From a checkpoint of a small transformer trained on Wikipedia: a variant of Adam for these matrices.
Each number is 500 + 40 x the weight over its row's rms, rounded and kept within 0 to 999. Layers, rows and columns count from 0. Numbers have three digits each. The size before them is the row's rms in percent of the matrix's.

# down: layer 10 MLP down (transposed), 896x256, rms 0.0417, rows 189-288, columns 192-255
# up: layer 10 MLP up, 896x256, rms 0.0598, rows 190-289, columns 192-255
down189 099:523452527481519521477528448466550509444479489491462486445444506552493529589507352479516555479513463482477529525486570418494558440520539469453508463538467478433558408479548400537516481454582482
up190 106:476454505540489443533498450497503564570548532558418524526511493462520487508470505512541436547504550517512407510441473519449530490502558499505558595501494495466514550534539523489497487542563554
down190 106:505477505452523497475400489449487523524527541472442504505548496588454435520472541433445420554433481568526492443472541513521564519623542477474522477481516539472450527459536507553528534460470488
up191 103:449540435491496482502575443550550463491497460497408490508521467492506536536511532518502471521497430468501505498521420534494486538549523482517538579483510429583507523398478509512511523516557508
down191 103:463462528486463466454476445547538561489482501519477489554529486435521471502559563497456504498587460504509466458527447459439525456481499424521585503480388503496547505416540534612472503491493508
up192 098:549476566555550525544462427533464443568547523543463502469437490468507541523469565478474470524515489544484543534503475463546450470567541507490495466492521524466524492571553546422554492520519470
down192 096:497461454489452443493538539455573418602453501519560482486509498498527519529501533473508491524534480500469457550511440459520498520524460561499511483496529504544429540495493491418504466494490535
up193 108:543474521519534511470492479502463514516495449487451457480489540534507504535478544442595481460538497454477465482549458485547513486497520472563462470453403456517458503504513490427421516511453516
down193 107:565539398521502509499510478520484539503441470476485451477529510467505503526532517548544553438536536499517518464522509616508508493482500519497448445511490502488545513557544481542431478504448464
up194 098:497487553521508464549486438582430552480546465499466522396460447500523457482501501471554541453423470489460474539531518449511474467474469495524524484479487480541459494524509449500505507471505470
down194 096:447562499406489553556528529528496415490501503498471457424503529494536479450537468534558532479530530580477469536542523526507488431493514586471496530499567534459530537475512518395470501503481504
up195 105:602438472404551486542479486484477486481539560498516489393485541481496441518508485521468557463460464485440553546547500480493460521519505443441556556466485500439466470493479432521558461441509513
down195 103:531463486437548564496498481443517518446536458487585557477490501465463483378504504529520554497477496487534465585525530460492462509519490588418469483429502576494495514508512497464555587453459492
up196 097:576454500475499517523441530502490431435514501487431453489541512491474436528567512420510446540545437466529531515492499516593488418554556430511565479446484462508530531469518504481493511399555509
down196 097:392477512467492499535514444539578515484430423467526519532497538485580508522563502461522489514568461506473491484496500499405475527528484524502532462474537498451489426533445537506530537504544516
up197 100:548529468532530430492558448531547497505532516413486503468492460432536519465525455491539548466488462456498505517536531497514542529476431484496530541465444564448514485494464483491521477488538503
down197 100:476470472563497499414535483538526610467480426472506523474511439470505556528487563383484504477452472509490510476541461529457490513479520451481477460519471428477478539470528552549469495489528501
up198 110:496472445509496474535497482572495492516456451412507482516509456424530488551473549478519501483538557498545490508523528499516478492531414478450510523499501537415525530478524557487520499585508514
down198 110:540473466441528465520527502538535551517542528529486486539529547509491541533543540572476431562517525549537439461493481570542474498514519450438472522547486448534436510490537510519545539571548541
up199 092:515492530433481523487485542534494569517450524476531485439392520498480461456516464507484523530552523533458467471540549553552515444509479566584494487471521518428434413480517444455518529479432587
down199 097:560538510528425495474558532498448534509502520591440448543500526486504500563516529495574447527479479460488522412528586469456550513577476514489460566499494532529532557449483542501502505467500513
up200 106:475427433490527519549554554520534496452486474512487420504560478467485547465516489559480457528549469526442495532517524466508464486442531517516556433470545488494411519438516456497485527529459526
down200 101:509515385504469588444565470504532457528513435527483487535528528454467538481460541526517503491516487464481505477547568517500558492447587490481574460493515523501443508555430498499575482533556549
up201 100:505466415479459451491470518514447439512461467424494459464476444531453534489466487511487458479480541545476544478565485438479464510505553486547499478543446451491535567512429536461514517414525555
down201 102:498470470512537458451501469564429506540451492503530561444475532525508483490461520485470532490538488534512477458525563493541512506493470446454545538517529541505503564509491417521525450449470492
up202 100:529491478507520547540487539508462546508556489495548513497524474461479482526517533478566520426569492463479543557487481478490542433574507499538581485407514490528543546518480519412491503443499492
down202 099:512487502493492473461553535488490408533520499448453496458510505472477456557512579497507493526530505450535530510517555513525469530471429491454474467543416495517565533431525514483551531456581532
up203 103:460461567544475511508560526513521532501472461503514506453431435489442531518499573459520458447512486548479510550496554498491462501608491502522490543482495509440573482508550544432497507543476593
down203 103:519569529478412500538441529480494496449533514481539516524484558526540543584399517478585486500526532507448493430498584530520530463508487463477471479516457482458590461489463452548492461513456527
up204 098:541499478506469508523515523497550481499543448468496483499572395536497537561452546525466486482485437452506517526468525474457418488477505540591481512470436441564488430501453501513518527535561470
down204 102:464442562526507494529526572530533487487496471507478522511517482433606440554476481482414479476439486540517461471493528482504523481406494529443374441510448507505509523442488490522558481558486528
up205 095:554525487460497526517448470572495515524433432507466447508452495474431523503516530460513466520439489533513524466480557508540521519569523536468553486497498495476501560443499485525571419469467536
down205 095:433411507495510434504615503571523552504447466499541518529581574528474511511501494551588462497465483543499516531469425424510547466520463486457550485400487430449428433529445515493495512499415498
up206 097:420513490452475490466540500511544476493516524490525473515513482560415428444512541487513490542483558475495525484507505470562465528493497393499465525423553461562489530489565509465528520470529487
down206 092:478485476426495464513462533485501524516469507513468429502466503579507487487582521472533450470388565579614532486521553481539552475521523418493537538531519490520503522459518505521509582516521538
up207 103:505469466504495476536494496497532477511513555551536491450430534510472506513466542517413427523481564519431483526417508560574520539518492492485560500480466533521467538615456515458509465498546539
down207 105:482491578569475516478521404548492554554475474548440476480490556541492496482467517517514504476513519500391489455523523422515489542535493472469629516463526519471498485521479537453508519466586565
up208 104:431429508573475431499469493598484445488555511514436512501451545545479472495452524483471511490496501468538477506550450472482544560483462506496559435513443535426452541534562605527507499574457492
down208 106:469454539451435473576469542556474440512490538555444460549515575496519478508452462510555577550554470481483449488513434512476599519521437508513533488555450538507493455556455502554569527505517523
up209 099:421565516459477481489426519463501507460519541489416406581504414536473407596538540461468404488470482523496498540521499509554423474439513489543497517471549512457509435447497477560468459533517564
down209 102:463517475508513507438534464496533493555420479562499520556451524528497464487585540465567557585493527571500549544539541482491523469484465463468556538544534499463513464459482473472476498513542474
up210 105:468431482499439519488443534454410493505494502403499567506451468488472450568545477479488488571508439521502537504493459576483454469447457518510598494498564496454433574522513481469514523548518499
down210 105:442448484526520520446599541490452562463457464480483502494476492545561467507559484485487470509497539602470524523461472489500479475557469474591530548488554543444477491557506442512535526480487473
up211 104:496564468488509524557492433492525506526531515537465442482445468469534433535480512515525507493464522555501523567462537514511547419510486490508539521461519515517431552472469528464425462432572539
down211 102:521491555465497475513523556524489476511533449497556515441500556470471499541472481475463479491470560476515423568486455520475510463490495524457528443508488479588487571484539458468459511463510452
up212 101:493484436464560523474563501509534482569518533478518457516505570510504450545505505503434464488480493474521464525546540543521512523443514479516453435465470448478527505593513495423468562453521545
down212 101:479450450510571490518477511495527485443584493434484444481403514477478489534533446452512444517474557548439491490543490614553463503481504578540472477483501536509522474471516537477445462465534504
up213 099:509515533511540491573516477518466513455507505492481477476472485512474579484503466477449484508459445489500486552575467486551476516517517472502448531509545468439469471525498558500525435503466522
down213 100:476525501604526485520478507505552503548482407500400511480505504471541486522482449503510468531515549482424479557505526523465488487620501505494500559528459444499440531516506467465468526517472403
up214 103:497467485551463451507452470488495475428539533551438550529537470451546511520488564519467498536521394511465511490539475586467397504563523546491497556528514514481483469459469535484477472420530534
down214 103:491461511468544534456511536481446457453504527529570500451504536492550591573444503496525517556504506530455522532496604435490500499485479448524489509506503391518462459581472535532443559509467491
up215 100:565430463454464523455522408538508470448488519560512528502450434477465503533539578441553537492448495443478523476509492515573494497455468442482555538523569510511461512539481455422486495449485493
down215 100:495518481496537567538531524573451538489540536509467506541576483512510488491516450486563419422586507427518419428508489458440471518532461468498446487527526503483428519424497469410474475498477532
up216 099:520457533492537472440532505474537532454469508510460570492502530427443501536531533512453498491472454540480505531460490492494473417494467531567515483465486481497536548525535514440486499526445530
down216 101:546409515458593510463536502528476520474500519515575510520496488479565531498476561493522474427486450547490491534447552475508436534437406452518501548517423547414526557474473439435511457517474576
up217 095:461474487483498548444462472526480501558498407530531456485500465557382428501417507446455530521483439514481555523550424486484462469486456534436467539480497519396498473466468521443514438480587511
down217 096:438561525489487499472511504499534517505453486506449487523453565545485502423498559522529521537556440523547423571527489510469446460481517573434501499477524493569481463548456487494535512530529453
up218 103:483418506506497511532569473535507470533534536452435479510503514411496586592532549458546409487484524523534574430479539497467461473537454506479526511471558547496471569515528503484471522507503491
down218 106:450486565577519437482595553548595530477537522503464456491477467521504470424479536498575561448514480616514508478462580573480481553420468528483447508512496521468499466563431501510519470485457443
up219 099:425433534513440442499534515540432534509555525499493474513463431461536542531529477553524549391486465578473443493425526469512423431521516600491492479527504384465464540534472535427543521493539551
down219 095:503520457566465464478571516449452510472424438477516492495534513476448534492552474534507557515550475518474547489562563491507513431452550521526527467540476448517627494526564380481489484505466529
up220 092:446476497559451518555489447518528546527496514521483483494456489478480533526491486524416477424496438542487505498460478549442457520440505539628468444428506467566539463457457536512450460394530595
down220 093:461470482541429544495516410465526413515466489506476482542463478562439507548563541556502453483490534492546512515495483410507488481513548500568585534527526524564472540503432493490476459421467469
up221 104:503525523518557422516569468518500479580520530464455502500473439529498520492415513504482517559525405418476467503524472523529500432440465573534598486452528456531481556490492523494496519560488597
down221 107:505460452530523434525593472444520531556482482515369465488575511504463525500514530480553498563512497476550477552535450613483522382437576525460470503516552548482537528517551570465504469494446522
up222 100:491511514489518481568487470576518472531492448456434540539508525519453521602467466542513471477548478496425529599544442521471425445499510529490485555461512530482520485491501483506458446480405518
down222 101:411522463498477540536378472505407461514530477484546502463464450496508479502525495458486557438577512602479518539539532521453442496485446534528562524515451566487480574508422506519461462514456476
up223 099:525442528525552501471532543489515428572457502515526531531534474513503453496446483591516501526551390518548544480419500460538440457427453460501521497510557467544425451463501546515520544498401446
down223 099:539462436478559511525535514484499556498527551526424428495428463499515497507504446514541509499470545501478455483462405542570526491552540483491494525484510463471433487452467527420503535507523464
up224 096:476540531499493526542492529586507516510518542484543407504497480541472520568543549533400462512531532488531502482548400468517461485487483507517479552488487524517509490490485512501548447500455479
down224 094:478486436519523496445514512477505502580538484476479549453509545461536440424528474562504508455444498455496495456440613515530535505553511461463526539456498496409545467457542518544474478463467440
up225 091:560459446519510516453457474523456515491485516455531461568491492501487496526497516498526453441506502518506492447504439436497461503526549478451488464362474472548445456443567452468480470425512509
down225 095:554534547518499449517483529499482455508463529491498557511527529439548464498563508503481520495510510588526491552474445502565528476472454482450462446471512427477464447539416464581457474543488531
up226 101:529503508448557439423520494550513471500461483558479591592472494466533460537496518520508438468460464535487450480505491466549482461507554496478533525485542444467548475581476497388504544533527513
down226 101:570550525482544501477473525451508534465489530511483522460427487526400458495463524474459485494561513461513452440474435592423475528451509547452445445500492560497418543565523521507532521523579505
up227 100:532462511462504496506510536503419461492481509461546526533453496551455454452457547487581535483519536461467493510538495422520379460560441512478495416563524492515427492516518507498504524456481520
down227 100:525491527479468454436508489530517554488436483558406548505523485465563484563494553460477558463549520630470492492491456451526411539527429476475495487521502568482511506469400517466508448511479546
up228 105:484478456485479513538541549538527561464518488478447555431506483428454544495490554531523446494538473549478500535519429469521504505509483543552552531562507510551434477540510494427459494512566607
down228 106:529442509506457494510540517436470502593525520534390476502504436457528546474478481483477409589531492587500500528494470538500519552533501484511522457550495519450509505529517535531483514509559522
up229 099:524481482456564467483515460563550505496524418498543466503532500475447454583456478480537497491515510488519544523519388488544452473607424457492480554530498442539495544514450535533482454494456610
down229 096:508548544525501517488467453491490440525386490515522514509533541470460512552465493486515592449487538572471399498495542520409568451513513502406456454424492507489544521444466497477479516501472562
up230 107:499528537565491567548465553546531410581558561470530488457458492475433505537475504564485524498460541488461501494590522501490500474465529483537482550486520439543423478524477484463605530508521574
down230 105:498542571458511520501422553513496456476440574494454574504514491414501522511489522524523436483488530456569464537444516511512515561491477518449473519439502509529508494529507592489481519510554485
up231 099:484509449506555491462606496522570505601515447505487491497494457543442519531517523535495516501510479497453594516460456486496541441463517478537491497491520487570506502489527502417560524472499500
down231 100:460480505492478508507489463510523501501487512511535535457486492482572491526601577456514479451431481519515506608589521499447513504513450498552490550500478460491488519435545465459546485542438490
up232 098:559492565476569523529495537461496562563549518482485498461540489515504536542501524519511476490447450501538485553526458468471470530429524474576493517508509472473518491527388510475466503466411472
down232 095:545429446520511549515502499514435551483497496499460487500578536505487446548530523523526544441471489502541517495542543486516475525489449450454529536511459459562526477465492510471479512562484509
up233 105:447455445425525478504491475500497548513484488489506464532454481452558586463415522534547498458516493485489431483438464450521440525535495477480478551377553501496452460567507483456515433491445524
down233 107:448479513465439526467477492444441468556491455540469519545521551472517488503575501503468483573521486495482508493437522580463558530463487510508566492458532529486500468492468490481542425504536502
up234 101:570463505563453407493516489521469531583502432539493510486494463452498418554457526509510469490505509512495527447538497516539527493533535368515507497459499532485456524515551545449522537503468540
down234 103:492546535483535554452517537476515572549454495571512448520555472432525480481486452435541514582464493488522532437501580475546502560531469516449482556525439498490460472460478444469507493490472553
up235 098:546446468502483427447525511458552499493522507476439552459541478489489518525520477476482536497485472547481498524544486492466445527487495458531521501504460429466532523456516519469570508510455535
down235 102:473455561482636520521460497423573490524486502506490536513521458477505611465542473497435489411488493496437446545546486538506506507420520504465459492460548480463502544501528470503492533469476547
up236 102:492512478490490463533525458513477504496492516521465554559462521423459398500518548549496492491450490436474560548518548548543514518535448501476457495446439528561479448543460489454507472552545497
down236 105:453484495462538438515456474520511482507517548500607545449519531533514506426541502526467409476471490548539464445433452477486556501530511559507520468497476525477482510558447418531529508491459498
up237 118:507498474474426423518423516565503512493526474455522520495514469482494423473466562458505487462517424441450527538529478483483515523499524487487570536505431500498457530574500545457459560545486582
down237 117:561488438501479413498511507473528459497506505472528544493523466540512470365538605483586508479412492472495489458508507527499553538528505459467546547448435455482501472448505544512456535485481553
up238 101:515475512507562482549501453557543447526460511468537516511516462497394558477446534462493442493489522477468528576470356503548495450501492525468461460486511443491500556547507488518547446574482559
down238 101:526503470484526499491577444495542565538511549354486573486486502533522501506536634484503474465515523504541487529486436533523456490471514474498517421493514473481475515551464476552525521609485547
up239 097:485479537484430415494527503522515506483486465559491445482496511462521489486378475458559491509447477546501489525532468473510592509510457458536442460499431469456422494461492516473527534508476530
down239 096:521439473464463510462484470504518587474509452476423602500490488446540471438537439438473530466527448461452498525439508502452477493484541504456566450484526514562454542519473483488466472435518470
up240 101:464503578439481446525453463513509477506527481519478421513552455515447569529493539532495517581468476467468489523491430433499487517518546517565496561369489485414571425453457486534500492533499454
down240 099:498442523430513489524548474486497471582525499520485506492549592488510536482513501503429418494471515555516491484485483519427560491504457504464552537501505490528574455513520519471528467556459432
up241 106:494492522481463475510491493563550506526514507512446527557477459499485475501540496463524554461432523520412491477534488506473513545539539425471511483520534522596435446510537462480494556570440556
down241 106:483471498484468511473468567473550568587539523536526503517486525491521441486512445458432530482564497483400504482470404528547553494516477518520481474429517512486510493466534466525515503512541479
up242 103:522422505493477494523501434502547493428523488484581540578412488482465501494469533521475526463469478520445519491482496534455458447431476465530428489440525435493581473512520482474485485454429497
down242 101:574465533424487472463436543457526482462474553540429560476448485501470513515514532492462513544543508504480517567480496522525444538446529583511499450495495532590575463526446521537474444534551503
up243 100:475482548590476464431544489548439495513522545559519537523465450457470539538445540480479472482521485539492491572560461467546416464492533512494511537508496486465509484470500586429511466444470494
down243 102:557515502467570569556486555433453462488455506390533515482525464480543555474479571498458473508512527477475473493508530539402488563530455499498526433510531452474425540457517475554484502529477480
up244 107:562531459446519502492497543531465534523541454444497465504531508447481447543424486503554454452454526511468522471570471531576470520445527485529552435484466509566509468547506492469530500470508528
down244 102:499420483492479414482541528558496502517397507508509492481486525434532444457440523436570505516463502504543424559546399476501570490468527528477499540536501498459444523446533429445479476454477524
up245 105:528497456472454419419496510506515496584479512563400556455492500518467425482493442524478517514433506561446440457539486501537466490549506510538550553505518450547464611509498459461513497459492541
down245 105:535582476507504460478553484445506587553529487505536515471464482524499508506508395537472489514494489497499538543457413548429542540471482491522522494449511492537456481511586532521584518472545481
up246 103:487503514477527499477431523540418472510501499454531538492540508523493583582486541514501526440405504437445540522504538497464478480534480557522495509499497499455514486542495566488475501557445543
down246 096:446482509557488466456576467450518444528448459548428451554501471476527517568516481562436502511482477542406542510485556541517538505458472468515504476499516563514538489479538544531549499439499511
up247 096:488416510575507569476547470517516379511472521459521462499471510483475499490502465562532485529489427498470585497483454582568462493480555553548462504520433444503483464445468511459483516536482501
down247 092:478497490515564470507519461437456585465490526442446455445489537534504598555452530481435530477570521523505477470488502521514535495499535513476465407502542463481456506526487447550522496437478434
up248 105:470491505531539471516537560476470511533514501525497524497538494412530505465516575540514446499492487487470489464461508498442446461472516462474447527492520462590523530491554500517504575465527493
down248 103:619498485505444434451547500455538469529483509536508512484498452401481520488523474489482441517509530561516435471491531572448478588549531491555550485552511416537474524509502584473575549471480449
up249 106:489500444499486468469457503509504475542542460480536505407538531477483527559416561537375473470484470498491531477520472530495546345499440456471437520434469447518458423519439486485485544471523488
down249 105:538478416510531535498540531482528455524458491554497517492535501505598416468467482526490441509448556541498534482495561545486486522596486581561591584528514519463545404466504547462427475475491537
up250 100:505427531548500506482551475535502482532542400474524560456494430455510463441505483527479514458485528454527542507489430494492516513524524526478487582504559480494414530528522509454513586482437506
down250 104:534519459431561530545508408559469471522457519460518518447562435568471492483520516481500536439494535466488505465497555521513597560496504527484505446506491470524485538508424551475469417455476466
up251 099:473511570412510424531424442468533468525542520515460481461488530433506501498541515555543487489542468490463505507527491500516488497468467490522553468445462546497524543441465561463472386522520454
down251 098:423448511537459488501502476457481545455479490494542548570554522455524445585527443560496470510508458540516438380491546477505580511476450465560543504506526533443421487485532500510481533466475486
up252 098:570449517473442573540508446626486503529544498486439448504537464477413505617530499432484519535474476503484535495446445513538491526550494444558496576514534440495465488500518515458469493582469575
down252 099:488590501512450526507544474493532515400439470495491463449487528524552493506503577471535584478575488521436510524474531493491496545537462488517495517483578436489498550499474511515519475495495448
up253 101:505416485466469479523527513492471563520443521451493515507526503463546512561508542498454482480523426517452529556497473515497524508464529513542536441471523472519523468562547519405559466472466568
down253 098:453483487518449435480540468419505546552470462600510461469537474465512481464539509516510558474513469425562536505485439523470438483610444545591548452545477563449481439499502535517540523424449420
up254 102:567527532576509496509486516553420537557520549451450503469513566469511528523546543442493462540442490501502542570522476544521478459554447442469523498459451406435544475515549499550539406558570508
down254 107:517475444501518531576556505520492556533474604468616495541543606492526463512527479513495452520480518518508504468522505493479408430517473566492492520478462493473515456540393520624549474444483548
up255 094:478441528459444489469430494491491483574486559530451518548578416491451474524435503507510499548505552496496525513500517445544511434496431516446495468494424427515532480535498461437459514569451508
down255 091:522515490487536478495583445483554502504554460492530509464474471424497443479503452546510579535567488500500482511460552443506444529417509495541576574504510485487458434488584582444485519473531559
up256 098:480511475541454513518520494468476553490478536453495514516439524439497451485493467456479533490481463521425513509532524593464551502506506515548479581500484477488454532405465526450439504558459519
down256 097:555539582446459458495467499563460511531428496519500507499527468490440507498563516493466475536521530472508483470507518463460525560430463491512498525527407507519508492491601565513505487563543529
up257 101:448490535427533503534531491471495594468460488502491481505455460502471508574512440540451480475447418513484561468545466582443470465490533499432469481482475457477494506509456518454425506484434520
down257 100:540535455457539453444500539505504528520524505537517496500525488494448486475567480470527441452399455485460491454501445501489477443498455521472560443457538517529467529488433511505509464443454526
up258 095:541492466528473554485480477539504521529468511471445451483435417489524482564481564483424425519454494567477522520506470520575460476475471512494515454493500490445448488463547544499457463540539517
down258 101:511417526422520502546493556497500473531481500516455451382543458496500461556478461477443545557531484496489536474447451419476511529434428490488515478496495530491529511535460547548428531581454445
up259 093:465446556538494444451424492484503506462486490522471561508429498541568533449512441559457477526539523464532499524475492478463520485516489517589497461486493497436491543529540482522531492552470495
down259 098:504444440428518540473554549472523568525462485543513466534530549557527465452480497436512508460512444480495483577475507426573465489507510497448496484606451561497556488474520537499549493479477590
up260 100:488480430533527481572455431459529467508485484545442535501504486496473494487494529552506498478554483519548607466506474553529462466474485403479519452446457520491480471424521543449481465564511525
down260 103:503485409437474522497576576498447489473504499533539521466568552539507476427492547490518592462511485551505472463515470481550578457534485508503522477539466473425537537486504481498500465496533526
up261 101:511470476487484515512490447478534466519525494565509456541542538446439492469477516519515433532475501507529482514528448449526439417529537530461540552473470451539524488502533569471418522497529591
down261 102:476556455471477571521495504589514514421501540494491498493558482438553551472484547565497532535514520547457527500481548478439465505469489488517545543475481375494455533469498468531531467461521431
up262 104:480484447538531418447517492536518515500510521536527457527491490426455497593467554470474532436454436507449514480498472466504478446548515548511432515519539451489447482534527454416527474485549537
down262 094:493488419510469459442535569492544530506521510524564502498514482464425522448545490507483484478508469419518492461465475553507480525525529568500548458483478493445502455487497459521501545511482540
up263 094:521448553462455479521492479540472495452522488573569402577458438531454524523491514517499458540543509471396473481539450508542482513489439520522521516452492469523460530557508528485407429461551514
down263 094:509561487461483457558469462468523530538425477503523514480549451522577501443483496469522514548498524453490596466492625495557572500450529469448528528505501521462500558497559555479470524403503474
up264 106:504480457430477455516565519495519509552536467539496498499415507531475419521481545456439517498427497547509563579563487452458477444535470466558494465504485486535500477555539537366471533475470462
down264 107:499449529386542545484554527468501610479490445530476496434485495498502497503496474481481514525457520544574488483506442512517466448571480529447540513473564532543481486526432502515469448528502468
up265 097:545436491508466488443533510548470454518521575536450503553461460512495479482486559454489505484494538504489550546560527546524464497473477523573476447449522466434460536475528511522491526504526489
down265 099:505474414487445437456572499573482493524418501471483481501553543490586535479496523466554499538595489479416492538471448449472518548563421499402520502530509488425505447528518493529453493522495532
up266 116:529524510544511500487526453541503482523489398475560530521517507413515496423447516509508530449519490456520466531440464428453485474490503464501544481464489506488488521489507469463534461548507490
down266 113:530482500583575462450507521498486542451470475434503498496506446395541489538490580494502468553514464527570464536515462479526471586544464536471540471481517537444481536505516509554535483592461439
up267 097:523469460517467573537464589552526560553552406435470503448479514500527450495485498531510470503474499514513549470544542563508485521439546463493518559525451521488551488529509544473475510533513497
down267 096:432552511494533497550592453519475592480575495501492483513454501496518509515458516469464529483488525486569484479519519508423578477546511437495468571503450522463499492349508501485537519501500478
up268 097:498414492515506428503432497475496538461537557533498414461579505487470466542465518532463497500441486525375527489520498543437553447470559543448466496498508493476513507488514507461454534479499544
down268 099:458513535456547436442502506467505535511466454503506475459507523473504488505576530581506495569508482542507547529429537501532511444465597488524448485470547487537455581488455490609488524492448462
up269 108:517490539504428523518563481538550488478487514484498465502556469463509526491480527485510508533437495455459484555500519459467466477488509479434490506424485490511457482511448478521525520537478551
down269 104:496447455493478527459476502468497487451486498507459516489576546475499534437558543484492460461511550504520545568487503502521531439442524596492574496554481554548526482379493484488503434526501476
up270 100:488545517540455537494488489510487404531536504480478472436538491511499513484517519535437508516537417516484508599507443511520471431514464511546544578470490510544496565522473508405425502528465500
down270 103:515538559489603490490483549515476538524554490521506481496489481489507581473383500532467425499471486469472457546522532473445451464554480532520493522559520471465445487644495587477507506446574529
up271 094:448475479488495459546540488538579517500535464503417478513503442485501531556509514523567406446523507508528472476567542590563426495508501529515546517560526457432504524542417546533516496514521537
down271 088:434428468475510458539534449524496542524438499524432437490529473520472519529472452524453496478489425530514489448475515509514556451444519558518462486461534518537446485510491504509484531508499476
up272 099:514510435493468518505555483494534449499471500517502536563500474481528467430534518580561522463516489427501501515498519504492524464523519517496502481484525525501510505451474527544481506496517564
down272 098:564458528475498458497541524521476511502375531371532508565473546522522484507507525510529523540475476487513503520478546513524454424469502464495437482537486489555447453522481514433432468524483430
up273 101:477509486573514516520558497519408516538506450472448485451498397521463445492484502520473487500518496516460464567461479535594473467478523538438507498442504473445547448547510578454496505517564538
down273 099:429553472471488507522441449487577550514434547549546518484557524514501437415503556571498562518573428462505524543501488483472490440499527543481538501516487464532562533553495505464533493434500464
up274 096:497530567462476469484534459498470513501534536484403455541518446516512549578526483501459485481500552481496472454545522565540499450491501480460516510492452462459500513517525528433470460584522519
down274 092:410510467467575503521548566469458498520476523512508517537548524508515438524505476487473430482462500492474500476468501555481477468455507488475494442484584473451519492495442481526500545544563501
up275 095:517430506510492478552452469482512495473537514527432447556413477395489435484494500509446505518549569520477524571407495522570496531486564518463497531422488476469585445543481517505407460489472545
down275 100:471458565473503446410556493501515513550494500499489465482459530446508495450530521535463563488408492513450537524481559415461578534477463488543594536501498531487502417478522429414477546475569521
up276 102:529402487510426441487455521561497552511495524448522492587510420466424533519450486483484498495583524554481495435476419492471537509468519552516503534399521486484512446539470486520485532498525528
down276 101:492439499488411506491485473454505566466528514516551632504533516507497512465496513470540511540460507571460517441502480542509463531466505499547538485523442529529452531519488413467551510472502475
up277 093:527512513505538451437451528551448505540450503529514470505446385478500435516487460537501544480513547515469483482575560564520459483534474446490589500419449526469456499464538499434519525496479505
down277 094:497490579521475571515451559472540480507513447473548490537488474489511558509491438495537541475455526545588514415494592474575517465481457460401499407511478574460581477525609470535462500439549507
up278 102:441500448508507513490501504498483493568536486465515490527477492529394559523503576517482508468444517527453577544473498480548533463464499571515535470470492435447475576532526566483508454531466458
down278 100:410497508537473493444506569477507528497496426480533443434490562469523530495481497470466482521479471557433521569522520468532581524489487432441467484475531499498511481520483479508484522498438543
up279 091:444465484513554472442473484480424494457518468458550518533475511478414541484433543472445496476502467473423464576479538497542502490443521471502472504494480501536452534515484508437394442503516458
down279 089:476487567442602449501516553479490456446448473559481466557491526506540444485486555518440519530531499536487468566531505458403459529508420551544617529564491574480470557500475456497589461453485478
up280 100:535447470556557462521435525523445489468521501437489508538500488496483528524513513533503468459459468538536450485564545524500549478576465449448536541492512470399406539528492488529482404469472599
down280 104:484471483538514550510427539527554530414449452423536496509483474494505473486475604483491501572551538514436555582437570551543464419467470487520502477520536504519529496517502457557542468504421535
up281 097:522472508534504474493507480476489475488499572440485578542457466546484481476497535493493510441438478451512494570551448526512455500450552447582498470577549527588505469484480541532431522571469502
down281 101:546407494496446456477462462523575492484572472504502459514434519507518486518444470431551501469468475538513480470408458490477550464535495417507505477449463465567463538530421509521515428456455483
up282 096:499478530530525504533509519571508516475551512450486454493405453521526542583457579495499440494587458503513460512543451547539449421502451482482536489469532465490477524558570466479460538513514526
down282 092:451468477486464468507467503496571485514454445512597495455461496517464507517476517514506488525484455482554530467364569429513536437470509516508565568431480479456483478483516484512511500501539458
up283 104:504442482476476494467534451559551471464439497420484504462483505446408503596448522497502473493464519466501502565477455505515532462510472459517486460495473474420427460551415479449495507553466530
down283 100:534479474486542551472452550469513457488451479547512574428452506530519567547540452476479514437416516506481502517513487506463556572511490469451535506562497465494514418532584553450523548510484466
up284 099:510505597511487468457430497511554512559546526463519469449494555511477481533511530489493516426429522466445528493559445499522482488598514484464491433514453508493507527481572488492459501536496524
down284 099:516410521500551499454529461444504497487512530471487487499471582513446504472483535506515554537392545526437513531402476484503486447443470479483502523532437502487535515469486418498468479491510615
up285 098:493486518476445487434478521508475475506481475461416545444504470495452505498502547481429465494492454437491483476505465476545499456451556470544423469491477498477519505486479516402496481490507499
down285 088:456507442504486503490512530537461429515499563472543511501448472469541487499499491465446501547548537516504503529577565565547495566503457514426561501528502516498512561476568545487429477511483470
up286 102:465491476550461530503440537521480534486506541491452561478484474509508498506509515587430498539489500532510466507520501495493464474518538439536496498536537531516509441559527520554427569543544527
down286 104:506502452466521512469487459431561526538560550479478537470505514476504484490454490564526531478414470535426465495464514570496515520482522473469520485498604517506495441525459505540498489492499480
up287 098:511418471486513525475577504459509510530509488491513528451483443523510580553514552519507490520557513487511439586555568455500548466492494478520489545468443463521509503507491553460476520451451514
down287 100:425580539455558513552571556538435517511545496550467514484487473497437528488523464481477573505522517473458493441446529512501524534518522560503429517513536536486497573498544555512519538506609547
up288 092:583468515542437524483531423522451528505518437563488512543568444429487475550411551526527458487535563467455500525463494498545499492474499533510517535382498498526477541515528520543566516546485570
down288 092:498556549542469511509491513512483546451515494506475479482579466497449460421464436542546518490537512614475496521502475494501486520461508501593457471536490492528480517478501489520530464508483561
up289 106:493443594481491507533545508485454472551492506519517458587573454499491436573494522567485462451504438555444577562516511451481470470456513471456493537530510496469487501488462555415572475537505515